{"hidden_act": "tanh_gelu", "norm_eps": 1e-05, "attn_scale": 0.177, "parallel_block": false, "init": "normal", "init_std_o": 0.00763, "init_std_up": 0.0273, "max_steps": 5934, "dataset": "wikipedia_en"}
Each number is 50 + 12 x the weight over the matrix's rms, rounded and kept within 0 to 99. Layers, rows and columns count from 0.

# down: layer 4 MLP down (transposed), 512x160, rms 0.327, rows 301-382, columns 120-159
# up: layer 4 MLP up, 512x160, rms 0.212, rows 302-382, columns 120-159
down301:39 58 40 49 54 39 38 43 52 52 58 62 56 62 57 07 48 70 60 60 56 54 49 44 49 57 64 63 60 43 32 62 46 47 22 48 50 38 25 45
up302:66 32 54 57 40 40 32 43 44 49 64 37 57 57 61 38 65 67 42 36 52 33 46 52 35 45 51 49 30 72 64 77 47 41 44 61 67 60 47 76
down302:34 61 57 69 68 42 44 55 49 73 57 41 32 48 59 35 44 67 47 64 48 74 58 42 50 38 39 69 60 32 47 40 61 43 47 44 50 37 40 56
up303:64 37 35 40 44 49 37 11 48 65 53 70 53 76 42 33 70 51 43 59 55 56 65 58 46 34 49 37 29 28 30 44 61 58 48 37 37 62 47 55
down303:46 46 38 34 54 59 31 23 45 48 50 45 29 44 36 47 53 60 64 56 53 44 59 47 45 49 58 40 32 53 30 33 36 55 56 62 59 63 59 53
up304:29 54 65 50 61 56 54 36 47 26 50 68 47 25 26 36 45 53 54 71 53 50 69 50 46 87 57 75 68 55 57 60 53 46 21 51 64 42 54 32
down304:50 40 70 37 09 27 59 39 39 51 44 65 56 30 43 47 70 56 43 48 49 32 65 57 50 50 45 76 70 49 48 53 51 61 31 62 54 36 59 62
up305:40 46 60 64 60 49 38 47 58 50 64 52 55 57 38 58 54 56 39 65 37 59 63 52 34 64 51 73 51 32 62 53 44 36 62 56 54 64 63 50
down305:40 55 46 39 57 55 57 41 61 59 43 35 44 38 50 42 51 52 69 44 44 54 49 40 62 32 54 49 41 56 63 51 50 54 48 52 40 35 45 58
up306:51 46 63 85 41 39 62 36 68 55 70 57 63 45 52 66 61 69 64 75 38 42 46 65 52 49 61 37 50 39 57 29 57 33 43 54 69 59 75 45
down306:65 42 36 71 56 48 44 53 58 63 60 62 69 45 41 66 33 78 39 44 46 39 58 53 47 40 31 40 50 47 44 08 42 49 51 57 62 49 59 44
up307:54 55 48 47 41 46 52 55 56 58 34 54 37 42 65 50 47 66 57 58 55 49 45 59 67 56 70 64 27 51 52 53 78 39 39 60 52 60 58 51
down307:48 42 45 43 53 29 54 46 58 35 64 49 53 35 84 61 56 49 45 39 35 64 67 38 70 60 45 53 57 52 49 68 56 37 22 52 55 28 43 51
up308:56 51 65 52 43 41 15 38 53 30 56 51 59 63 68 55 71 26 55 36 42 40 56 75 65 44 70 32 46 58 34 40 48 70 56 64 51 78 42 33
down308:48 59 56 71 63 46 47 47 59 44 28 49 26 40 38 68 35 53 54 48 53 57 40 47 56 26 59 50 34 56 58 47 52 37 72 60 51 42 46 54
up309:45 53 59 39 49 47 71 58 55 49 54 48 26 43 60 27 37 37 41 55 40 51 37 56 46 55 47 47 82 23 58 50 45 41 50 49 45 71 49 47
down309:68 68 43 50 53 45 41 59 31 50 56 47 67 48 50 33 46 47 51 37 29 48 36 60 43 55 55 32 51 67 64 68 29 46 65 31 46 51 53 48
up310:45 35 46 48 27 32 35 50 50 31 67 55 71 39 46 65 61 49 45 68 18 47 59 53 32 46 78 52 47 56 45 65 58 55 38 52 57 97 58 35
down310:51 68 54 54 61 61 51 57 44 47 52 69 36 49 50 55 40 54 61 51 36 54 35 48 38 73 69 41 46 40 57 59 40 43 65 75 56 82 56 52
up311:36 58 38 52 58 38 72 43 41 40 42 69 69 56 39 49 42 55 30 42 47 43 57 72 42 48 57 33 50 58 60 47 74 53 61 25 55 61 54 61
down311:51 48 70 52 57 32 47 38 18 52 59 58 46 56 43 47 45 33 47 64 54 27 56 42 55 29 74 30 56 70 66 49 57 50 47 13 51 56 53 31
up312:53 60 52 40 69 51 33 40 61 47 28 56 47 63 62 40 47 42 65 53 80 21 39 53 60 44 29 48 71 79 59 65 72 36 69 50 19 20 47 29
down312:28 76 56 54 48 39 59 55 45 59 56 36 41 43 61 50 34 63 32 57 31 67 27 63 54 48 63 52 48 49 33 27 33 52 60 23 39 43 56 54
up313:39 60 40 76 39 63 33 46 44 53 55 39 86 12 37 52 58 67 36 50 48 55 53 47 50 51 61 29 58 46 48 52 50 46 48 34 68 56 48 29
down313:42 76 55 44 24 43 52 57 54 42 56 54 35 35 58 45 55 62 45 50 73 72 71 47 61 34 45 24 45 41 68 35 63 34 52 30 51 77 57 37
up314:55 62 51 44 52 68 43 73 41 65 49 59 25 41 52 13 60 53 63 52 65 59 46 45 42 69 71 43 68 89 73 64 76 35 45 53 53 38 50 64
down314:50 56 62 58 64 42 64 47 32 46 49 38 56 55 53 74 44 83 75 56 72 48 60 53 38 51 66 52 29 42 36 58 66 27 35 58 76 14 54 58
up315:72 49 62 54 37 57 35 78 53 46 45 51 66 59 46 51 52 68 39 50 53 65 71 40 48 33 33 72 41 54 63 46 47 52 60 58 62 36 40 57
down315:62 55 41 53 57 52 40 31 79 73 74 49 73 45 48 41 59 36 28 41 49 37 26 64 52 52 69 59 65 48 27 62 57 52 62 73 60 51 39 41
up316:65 43 52 66 45 38 45 49 53 50 43 55 57 33 42 52 56 53 37 63 44 49 20 41 27 56 80 58 57 53 45 59 64 46 54 75 36 21 29 51
down316:70 53 80 40 51 45 68 48 44 28 49 45 54 39 50 47 17 28 23 45 48 49 50 58 61 60 55 46 54 65 35 41 64 82 56 45 56 26 47 69
up317:33 58 44 35 50 60 34 58 68 48 35 38 55 39 33 42 61 46 36 64 60 49 46 57 42 48 39 39 53 51 52 64 41 60 71 40 45 36 26 75
down317:54 37 60 50 52 50 53 61 51 47 42 38 53 40 50 39 63 43 50 40 52 40 49 46 47 39 72 51 24 47 75 63 40 53 40 47 56 23 72 47
up318:44 49 36 46 45 39 71 62 30 45 52 45 45 41 43 63 76 44 52 43 55 22 61 42 63 57 58 45 28 61 32 58 44 62 62 55 45 59 38 64
down318:77 50 39 44 48 48 55 44 65 53 66 37 38 63 43 44 45 36 54 49 41 39 38 45 30 34 47 56 67 50 51 48 46 49 67 49 39 65 52 66
up319:68 54 54 39 55 52 68 50 48 29 52 50 66 56 60 62 51 25 61 45 59 52 54 40 70 44 48 48 54 45 41 53 54 50 47 43 56 46 48 49
down319:46 40 59 46 57 59 49 61 49 55 56 41 61 62 41 50 60 58 44 44 52 43 40 46 60 50 56 50 63 51 59 58 47 48 30 40 51 48 50 67
up320:34 42 56 56 54 42 34 52 31 58 49 55 56 50 47 63 54 69 57 42 53 27 27 52 51 47 53 59 48 66 43 60 51 42 57 70 49 70 44 34
down320:42 56 52 48 46 40 68 35 52 22 68 45 42 40 49 72 55 25 70 51 28 64 49 58 59 66 45 59 42 34 48 70 31 75 45 44 54 59 57 59
up321:34 60 57 51 59 32 77 30 55 33 27 62 63 31 50 34 54 19 50 52 55 00 49 46 35 49 55 44 64 45 27 31 47 52 33 32 39 45 43 44
down321:65 64 57 64 44 56 62 41 61 47 40 41 54 43 47 45 63 40 37 28 42 38 45 66 36 60 41 42 56 45 44 32 58 77 30 52 44 40 58 32
up322:36 52 48 56 44 47 55 57 63 50 48 50 48 43 51 82 69 53 55 53 53 56 33 71 43 50 41 50 51 39 36 59 47 64 34 55 58 56 57 40
down322:43 73 46 36 57 62 40 46 48 49 42 51 34 61 64 60 43 53 46 52 38 41 26 41 42 42 22 61 63 59 69 50 25 58 38 42 52 58 69 36
up323:49 40 41 47 47 53 60 54 56 44 42 47 46 28 58 50 70 33 57 48 51 66 37 72 25 59 54 61 40 54 53 69 59 58 55 34 53 66 60 45
down323:40 64 71 32 62 56 54 47 51 39 36 37 49 46 52 18 51 60 53 44 40 38 44 37 58 44 57 44 50 49 54 69 37 46 34 54 68 63 59 46
up324:60 40 45 50 46 43 54 41 59 49 30 29 44 36 54 56 51 47 40 60 40 62 82 37 49 65 60 46 48 50 54 31 58 43 54 62 46 62 64 57
down324:39 44 52 65 51 33 48 64 40 44 47 49 33 54 41 55 24 44 64 58 55 37 63 62 39 60 41 43 61 50 54 39 34 50 59 80 38 55 55 66
up325:46 57 41 62 38 59 50 55 59 43 38 33 26 49 57 45 49 69 42 47 60 56 45 33 52 49 37 34 45 58 48 61 53 55 64 32 36 50 47 50
down325:48 39 62 83 51 35 64 70 19 37 34 53 53 46 53 43 34 57 59 41 54 47 35 50 60 61 48 57 50 59 61 54 53 45 46 37 43 45 45 67
up326:32 59 50 59 51 47 75 63 36 43 63 56 62 60 36 33 21 41 67 67 96 54 26 58 33 54 55 66 44 48 32 68 42 56 43 42 54 48 59 75
down326:71 60 66 57 38 66 54 72 43 47 54 60 46 52 58 53 34 53 57 48 44 31 61 50 47 35 64 71 39 49 56 76 20 67 46 59 49 76 38 38
up327:26 59 57 51 51 45 47 50 61 56 43 53 38 39 50 52 69 45 42 54 60 51 53 50 58 38 53 53 60 56 38 23 51 49 45 38 64 52 54 61
down327:42 32 48 56 62 47 60 58 28 52 60 74 28 50 48 52 61 49 26 32 67 61 74 51 68 44 28 60 29 51 54 47 60 57 55 25 44 55 54 64
up328:27 45 67 72 43 44 45 67 55 28 40 68 64 44 62 52 55 30 50 56 46 57 56 36 48 72 64 29 43 54 56 54 24 36 48 50 55 80 54 51
down328:68 58 66 47 28 51 27 57 20 63 58 57 19 63 41 49 64 21 37 54 61 61 66 48 35 64 42 06 41 65 62 28 51 64 31 38 53 08 54 55
up329:51 53 43 61 36 59 68 40 59 31 72 42 55 30 42 52 54 60 45 70 41 54 48 65 25 65 55 56 57 69 65 75 61 62 52 34 16 40 46 19
down329:72 68 65 56 52 58 63 66 56 69 52 66 38 32 14 96 57 50 46 45 50 55 61 64 57 61 41 56 36 56 50 66 30 54 66 42 66 85 81 60
up330:63 50 43 41 50 38 27 50 30 49 74 49 28 38 64 31 45 71 55 72 40 56 57 52 47 40 45 52 58 43 47 50 39 52 47 74 54 60 28 50
down330:49 61 63 54 49 64 48 37 37 25 51 64 52 71 56 22 46 58 68 60 52 52 37 42 26 51 48 40 53 52 48 52 47 42 55 51 65 57 55 51
up331:63 55 46 46 27 43 35 39 59 51 67 46 63 44 61 55 47 55 39 66 60 70 52 63 44 45 64 37 37 51 46 20 52 55 49 58 61 56 47 51
down331:44 66 63 20 33 53 45 41 72 40 60 27 47 52 34 60 54 32 69 65 51 49 18 59 37 56 46 47 50 52 30 28 56 58 45 63 48 77 43 28
up332:45 53 43 53 66 56 53 71 48 48 45 33 26 31 53 40 78 56 52 56 58 47 43 68 40 52 63 36 47 39 42 60 44 31 73 63 28 52 54 57
down332:49 33 54 54 51 62 55 56 43 35 41 76 53 51 58 44 56 60 17 52 57 56 53 47 37 34 60 47 56 63 66 35 40 59 59 35 51 73 36 49
up333:68 40 51 35 41 55 58 48 60 49 42 22 68 65 28 79 44 45 46 61 40 26 54 32 59 81 29 59 67 34 25 69 44 53 51 55 45 60 34 43
down333:55 40 61 53 42 40 58 51 53 56 49 58 47 50 51 60 44 64 49 71 39 50 53 47 43 62 58 72 65 29 50 50 42 41 52 67 48 45 43 52
up334:54 47 37 38 39 40 61 44 49 55 42 70 59 56 53 52 45 45 41 54 43 55 67 41 41 51 55 69 29 50 50 52 36 43 65 52 58 54 67 38
down334:40 49 39 43 64 44 68 70 24 36 33 56 53 31 60 69 55 52 58 60 51 56 38 42 57 63 54 41 49 38 41 30 40 37 49 45 52 60 59 43
up335:34 42 60 33 45 44 49 25 48 66 60 60 63 61 51 51 57 21 63 52 39 51 54 58 48 37 49 60 66 59 25 58 73 38 61 52 32 46 60 68
down335:40 45 34 51 44 50 69 65 52 52 50 50 54 47 41 36 52 37 35 54 59 39 65 27 37 28 19 60 67 40 47 80 37 39 51 61 50 50 44 44
up336:50 43 68 51 59 51 53 69 50 54 56 47 42 39 64 56 54 57 56 60 69 52 45 46 50 49 50 63 49 57 31 53 65 47 52 66 49 53 38 52
down336:51 41 57 59 52 50 45 36 71 47 60 49 45 70 53 26 53 56 37 34 58 64 45 66 42 48 62 40 33 45 59 49 44 62 51 66 59 60 46 51
up337:52 43 50 44 41 48 39 60 69 50 56 62 51 37 49 45 67 48 61 53 57 32 38 66 49 57 44 41 57 40 43 63 36 61 27 46 58 59 43 62
down337:68 65 47 48 35 33 59 45 56 49 34 49 68 56 41 62 52 51 54 51 37 47 45 62 72 24 61 56 45 57 38 51 61 62 36 39 47 62 66 48
up338:48 69 53 36 51 42 41 42 60 60 56 50 56 54 47 34 70 54 65 60 81 58 38 44 59 39 44 42 52 53 44 47 61 38 60 38 58 48 65 46
down338:49 56 37 55 40 35 59 35 71 55 60 42 58 50 43 30 49 59 74 61 49 54 45 82 43 49 50 39 52 77 36 53 53 57 71 54 61 53 43 43
up339:58 55 64 38 59 48 31 51 58 44 60 51 58 37 44 36 61 52 66 49 68 46 58 46 38 55 41 58 37 52 46 49 63 43 57 52 59 61 60 39
down339:31 63 54 55 49 34 53 68 59 36 61 50 48 65 33 30 60 34 48 48 54 45 32 45 58 60 54 31 52 48 57 40 32 64 47 40 51 90 65 51
up340:35 51 38 45 57 61 67 60 38 47 37 51 42 52 41 49 71 25 50 33 72 29 52 53 57 40 50 56 51 51 36 42 49 28 57 69 61 57 55 45
down340:40 53 47 59 43 66 54 47 57 66 56 56 53 67 63 65 58 45 77 35 56 38 52 49 56 64 64 44 68 57 44 49 37 52 56 37 45 56 52 58
up341:53 37 56 65 58 65 33 45 41 39 51 36 61 32 57 50 50 41 42 49 42 34 44 57 27 59 38 34 55 49 49 36 49 55 57 32 60 33 55 49
down341:30 45 44 42 46 74 52 73 64 58 51 62 61 30 60 70 41 48 35 58 55 51 56 48 58 54 45 51 54 70 54 82 36 24 51 41 64 37 45 47
up342:54 44 72 52 37 58 36 48 58 44 42 40 49 56 43 53 30 23 38 63 56 19 74 61 70 49 61 41 18 53 79 35 41 52 93 18 61 43 29 56
down342:43 57 45 54 23 73 48 70 43 47 42 44 71 80 43 43 48 35 21 50 57 52 60 39 73 58 43 42 45 50 46 13 67 43 69 34 57 33 53 39
up343:47 52 42 30 59 42 59 45 48 53 58 71 51 56 30 49 54 38 52 56 64 61 40 43 55 62 58 47 53 44 37 49 54 50 39 63 35 56 38 55
down343:47 59 52 55 58 54 55 62 36 36 46 57 25 50 40 43 48 53 55 40 34 51 36 47 59 49 62 47 62 37 42 39 36 51 60 44 54 32 61 41
up344:54 47 48 49 25 41 69 41 53 33 45 53 53 47 72 65 45 35 46 39 61 30 48 54 62 60 48 61 81 39 52 66 33 35 46 41 39 38 42 46
down344:63 39 59 59 49 65 55 57 31 57 62 56 44 49 53 67 49 30 59 55 52 49 51 35 51 35 53 60 57 51 63 56 44 49 58 41 57 51 45 71
up345:50 49 37 47 57 56 66 46 46 44 56 26 40 48 42 37 60 16 33 75 41 46 55 52 41 69 33 38 42 71 45 70 51 58 46 47 54 59 58 40
down345:75 56 57 70 66 44 24 62 73 40 63 24 56 53 49 47 39 53 46 46 42 51 56 63 77 32 29 55 38 52 37 77 37 47 46 23 49 55 78 62
up346:26 57 54 47 59 28 48 59 64 67 55 34 46 56 45 43 35 41 54 47 59 49 58 52 59 49 43 25 28 56 39 42 60 42 34 45 52 55 58 51
down346:59 45 26 60 46 65 54 37 60 69 33 73 52 51 36 52 60 59 49 43 55 66 30 35 46 55 74 58 51 65 48 58 34 45 42 58 59 37 50 49
up347:62 40 40 78 42 83 40 60 45 59 34 29 48 56 41 45 47 48 48 55 49 39 82 43 39 36 67 54 66 31 50 67 52 44 46 56 51 59 62 40
down347:48 33 39 48 62 50 42 67 50 35 64 51 38 42 66 46 43 52 50 58 46 73 27 50 62 30 49 26 70 52 43 59 54 38 34 29 65 57 58 49
up348:42 39 63 46 44 56 38 55 46 49 42 56 41 45 38 58 44 48 59 45 57 46 52 38 26 75 46 64 47 56 56 57 57 54 56 54 47 43 63 37
down348:48 66 50 48 51 69 48 39 41 41 62 58 58 58 53 67 62 62 45 22 46 38 47 69 60 50 56 39 49 63 57 68 59 52 35 59 32 41 28 61
up349:59 42 47 69 46 40 51 49 48 62 66 52 65 76 65 59 60 46 48 58 59 52 40 47 27 40 49 48 47 47 36 58 39 32 49 44 56 57 64 45
down349:60 33 38 39 34 47 62 40 61 60 68 22 43 63 62 46 28 51 28 40 48 48 43 41 42 49 47 53 67 47 52 58 33 70 37 51 38 56 73 58
up350:56 36 62 63 47 54 25 53 39 45 59 58 50 51 63 46 44 57 66 36 56 51 48 53 35 62 55 60 24 66 39 59 66 50 32 53 41 55 33 61
down350:62 52 78 40 58 61 32 60 57 61 44 36 42 46 31 42 58 46 60 27 45 47 58 44 35 43 62 43 39 56 55 61 40 46 40 45 39 63 51 44
up351:59 37 52 42 53 48 45 53 45 42 43 35 47 73 32 62 37 43 66 38 29 72 35 56 50 60 40 55 42 61 58 58 43 44 34 48 61 60 51 70
down351:73 48 67 45 37 56 60 41 61 35 47 49 59 56 59 41 52 46 51 44 32 41 53 44 59 40 78 37 43 61 59 54 47 51 42 53 51 50 47 38
up352:60 62 50 56 63 56 53 48 51 51 46 36 66 45 44 32 38 56 67 66 70 41 40 32 51 58 56 52 37 53 44 29 48 45 34 66 50 43 36 56
down352:58 50 52 67 44 58 53 39 48 64 32 59 49 35 44 54 56 59 53 40 58 46 47 60 53 60 55 52 42 46 51 52 53 47 56 72 42 47 42 61
up353:58 62 81 74 46 41 17 47 39 52 50 45 53 36 51 30 47 64 33 56 48 40 43 75 60 48 59 66 55 52 34 48 65 35 54 60 54 44 27 60
down353:71 44 72 48 48 54 41 89 65 49 47 33 32 49 74 58 66 49 44 33 62 53 44 59 46 34 28 68 66 21 51 51 78 56 53 55 48 27 20 59
up354:35 59 49 45 50 36 45 58 47 61 64 57 35 42 45 47 62 51 63 60 52 28 42 60 59 54 55 54 33 32 51 38 46 43 53 37 63 30 52 51
down354:38 54 25 47 79 50 55 44 44 28 41 38 37 57 61 36 54 54 63 41 47 51 52 42 46 37 68 60 52 71 56 30 43 45 56 64 39 73 42 54
up355:56 50 64 56 57 53 47 41 48 32 60 62 27 33 55 32 29 55 27 57 55 54 50 37 29 60 37 56 42 47 60 58 34 37 38 61 45 44 21 20
down355:52 33 46 32 63 58 60 47 49 52 50 31 61 65 46 62 35 24 61 41 51 40 76 56 51 53 68 35 69 62 55 65 49 51 56 17 53 53 53 39
up356:56 53 63 54 47 42 51 68 36 47 79 54 45 40 39 46 42 23 35 63 40 50 40 80 62 52 44 29 67 42 20 53 44 60 52 68 47 40 58 42
down356:67 58 59 39 48 59 59 18 60 60 59 71 55 33 70 72 61 51 56 48 58 69 47 36 40 66 71 58 24 54 62 45 47 34 36 60 40 52 63 49
up357:40 34 78 34 61 66 39 54 55 43 29 33 47 33 42 50 35 38 50 58 64 64 79 52 43 59 50 72 50 51 74 54 61 33 45 36 63 33 56 59
down357:47 56 33 01 45 54 20 31 49 51 63 63 41 56 56 64 48 54 45 51 56 66 52 40 67 60 53 31 61 43 61 53 65 53 85 22 35 74 41 63
up358:63 47 58 39 61 34 59 56 59 29 43 57 35 49 46 49 64 48 61 46 56 47 62 32 39 51 48 48 60 27 58 64 43 32 52 55 33 43 41 54
down358:38 32 34 36 44 46 35 34 49 57 54 51 43 37 51 33 35 50 65 45 65 59 52 64 58 77 31 62 58 42 32 45 51 81 55 59 44 58 74 40
up359:46 52 32 41 49 48 35 63 55 55 73 55 71 58 56 49 64 51 58 58 70 54 47 50 52 59 39 45 53 57 40 56 47 47 51 56 52 60 68 39
down359:60 48 45 60 37 51 70 58 55 49 54 45 44 59 38 52 52 51 43 59 30 48 53 67 48 47 57 63 53 47 32 52 30 53 34 55 45 40 51 60
up360:40 53 44 68 48 48 53 50 54 63 55 71 57 42 37 59 36 56 45 44 49 58 45 60 55 53 67 42 65 38 39 42 47 62 71 24 70 42 59 51
down360:59 43 43 46 54 38 63 62 64 35 47 50 62 31 48 55 43 27 27 74 46 41 66 61 62 53 49 55 45 34 54 69 52 50 37 40 30 23 46 38
up361:61 62 58 50 70 42 42 53 39 63 50 35 54 60 47 61 46 28 74 57 69 61 49 33 51 29 56 47 57 29 39 43 52 59 57 47 45 41 38 37
down361:37 43 44 36 47 40 45 57 46 45 70 51 63 53 61 58 63 37 48 51 59 55 65 36 55 65 51 58 63 41 52 45 33 57 66 50 34 40 65 50
up362:46 44 62 38 50 56 76 77 47 53 18 26 30 39 61 32 67 27 54 52 55 66 37 45 69 62 54 81 27 47 35 48 38 57 53 38 38 33 59 55
down362:53 55 58 29 68 49 56 69 43 51 22 52 44 84 38 71 53 28 57 53 36 74 56 37 59 34 57 72 52 42 57 59 53 67 71 56 46 42 42 53
up363:46 72 52 62 46 41 23 54 43 69 46 68 32 73 45 51 62 26 37 55 50 22 32 49 52 66 37 43 38 53 52 63 61 50 56 75 28 69 42 43
down363:37 66 17 31 38 49 48 45 42 58 60 63 50 58 56 19 40 55 41 51 48 43 32 67 52 48 62 58 65 54 64 49 49 45 65 60 34 51 64 41
up364:75 47 58 53 36 36 54 74 59 47 35 57 37 65 37 38 49 36 58 65 49 34 63 44 44 59 48 40 64 53 35 58 37 45 46 51 40 56 41 48
down364:14 54 49 58 51 34 62 49 54 54 65 41 57 64 52 73 64 64 36 28 66 50 53 54 67 60 38 62 59 38 41 63 32 49 46 31 37 43 52 58
up365:61 48 78 59 55 55 57 44 45 51 74 48 57 44 60 37 38 55 48 61 59 67 58 38 35 44 23 39 58 55 54 68 51 38 43 58 50 45 35 52
down365:37 49 51 29 47 44 59 41 65 57 70 43 48 73 60 45 61 53 43 58 62 50 61 21 36 94 76 59 55 43 46 74 72 69 47 64 63 61 40 36
up366:56 39 37 51 46 48 56 51 37 34 49 45 62 29 50 56 49 65 54 36 60 51 34 47 26 38 47 68 36 77 57 53 53 54 60 58 44 62 68 27
down366:39 52 43 46 42 42 51 47 61 46 61 46 48 37 46 23 35 39 69 31 43 54 24 53 61 46 62 65 38 58 44 62 55 67 43 45 40 49 54 42
up367:68 30 57 71 51 44 43 55 52 49 52 50 60 51 35 63 49 47 51 25 47 71 54 42 42 74 58 33 56 60 60 63 43 55 47 34 46 51 57 78
down367:37 49 52 58 26 64 45 50 41 58 39 65 73 66 68 57 28 55 64 24 53 59 39 45 29 60 38 36 35 54 53 74 61 68 51 48 58 65 62 53
up368:74 59 41 34 57 30 49 49 59 50 56 75 36 65 56 49 47 38 59 62 63 45 36 34 44 73 74 59 25 41 54 42 44 47 73 69 34 49 57 53
down368:71 43 47 53 32 51 49 30 58 33 69 19 53 49 66 40 50 58 48 63 48 49 32 82 67 55 46 49 42 27 54 18 56 40 70 35 49 57 70 56
up369:56 53 48 38 48 58 71 45 51 47 27 53 44 37 54 42 48 39 37 71 58 26 71 39 37 47 54 40 32 73 45 65 44 21 40 45 62 39 44 55
down369:69 51 65 56 43 75 66 56 57 39 36 56 53 49 30 53 53 54 36 60 46 33 44 39 49 60 34 45 63 55 52 65 21 37 34 66 54 45 58 82
up370:66 48 69 32 38 23 47 52 50 88 49 55 42 26 43 45 52 32 54 74 31 47 67 36 43 46 62 53 58 49 44 47 58 28 64 43 52 42 69 42
down370:34 46 53 27 28 43 45 54 45 71 47 60 50 81 49 65 51 62 49 38 64 63 74 45 44 66 64 39 62 39 39 55 44 63 54 40 60 45 69 22
up371:40 40 67 63 30 26 48 64 37 37 39 48 33 41 11 64 36 39 57 54 68 63 52 26 48 50 54 51 60 46 43 49 26 44 30 51 43 56 67 51
down371:47 44 59 60 52 57 44 64 71 41 54 60 51 53 56 37 39 43 46 58 39 58 45 67 47 63 46 55 57 48 51 47 44 44 51 44 37 41 59 51
up372:46 35 43 70 59 62 54 61 76 44 63 58 43 60 44 50 48 60 46 53 54 45 53 45 63 47 41 35 40 72 55 63 56 51 53 68 51 48 58 45
down372:48 37 57 46 53 50 34 46 48 68 48 44 50 53 54 29 49 57 43 52 51 41 58 48 39 48 50 47 38 50 49 45 54 51 51 25 56 64 67 58
up373:47 56 40 30 60 46 25 78 42 43 28 41 28 59 45 52 57 62 60 65 57 39 63 35 58 53 55 54 53 49 76 48 31 60 61 27 63 50 50 28
down373:59 54 47 34 55 44 67 62 30 62 47 34 53 35 26 59 41 45 52 41 43 26 27 43 52 61 48 48 35 53 52 74 52 53 44 81 50 35 43 28
up374:56 64 66 57 52 23 35 32 56 78 30 40 47 49 63 47 46 52 64 44 59 75 50 21 51 47 70 44 27 45 49 52 62 57 41 72 76 33 39 32
down374:61 65 58 38 54 62 49 59 37 59 51 51 56 24 51 64 45 54 45 52 35 69 34 43 43 40 39 65 48 38 61 34 66 54 49 81 38 49 54 45
up375:39 66 58 51 60 42 48 48 43 63 56 42 70 47 40 58 40 34 66 54 46 41 57 42 30 68 40 66 66 51 49 56 52 52 64 56 37 53 58 58
down375:40 47 58 58 52 55 30 43 70 65 30 35 36 52 23 57 35 38 43 49 60 41 52 41 66 40 49 62 65 51 57 72 63 58 45 57 62 32 35 41
up376:44 43 68 52 46 40 43 47 33 51 46 57 52 45 64 57 71 38 66 50 40 41 42 45 30 51 48 42 45 27 64 56 41 55 57 38 30 68 57 49
down376:37 58 52 46 47 44 59 33 51 49 49 46 73 56 67 37 87 64 65 63 20 41 46 57 44 26 58 38 56 50 68 64 32 63 43 62 27 74 72 74
up377:53 52 51 53 54 63 61 49 44 56 41 32 59 62 53 37 39 56 41 52 43 48 63 39 23 62 54 46 56 37 52 57 49 63 86 44 40 53 39 34
down377:36 76 49 44 54 52 54 20 37 41 57 65 41 54 42 74 40 50 55 67 38 42 40 44 67 37 58 56 48 48 60 58 62 66 42 49 52 27 48 58
up378:59 21 57 53 39 37 44 60 48 49 54 51 61 43 65 56 32 55 51 64 42 44 33 39 54 40 62 46 64 59 42 46 23 55 54 70 50 55 38 48
down378:44 59 31 53 70 51 63 40 32 52 65 43 42 65 43 52 51 63 42 49 54 33 60 46 44 41 53 57 49 63 67 65 39 59 48 62 53 27 38 26
up379:53 60 55 34 54 39 56 49 49 44 73 72 52 49 40 50 47 42 50 61 60 78 41 35 54 44 50 55 45 59 49 67 50 47 45 57 42 41 32 38
down379:67 50 40 36 43 49 58 44 56 73 50 42 57 53 45 86 52 60 38 44 42 38 45 31 72 34 48 53 58 40 63 44 79 34 60 37 52 30 44 64
up380:55 45 72 52 48 56 68 42 38 37 48 52 46 40 67 47 57 51 55 58 61 61 36 59 50 66 49 43 38 56 53 58 44 44 70 76 49 51 52 38
down380:58 52 55 46 53 38 46 50 36 61 56 42 41 36 59 33 53 42 54 44 51 38 74 58 34 61 41 57 52 35 46 33 44 56 67 43 52 55 48 59
up381:43 47 53 56 62 47 40 34 28 43 50 33 44 55 40 32 37 45 66 55 51 67 51 63 53 44 70 34 36 51 48 43 80 21 48 68 63 47 49 64
down381:39 64 60 57 38 52 51 56 52 57 41 64 32 51 40 26 58 49 36 37 35 48 38 42 33 42 48 68 60 38 64 44 25 69 45 46 43 54 60 61
up382:85 48 76 45 26 23 38 47 56 62 41 41 84 54 21 34 60 42 41 38 56 44 48 42 56 51 41 63 65 54 53 56 33 42 45 53 66 58 33 46
down382:44 60 40 40 55 65 48 51 42 64 62 68 60 32 32 62 54 51 57 49 55 43 63 35 65 48 80 37 85 59 28 50 38 59 48 51 55 31 54 16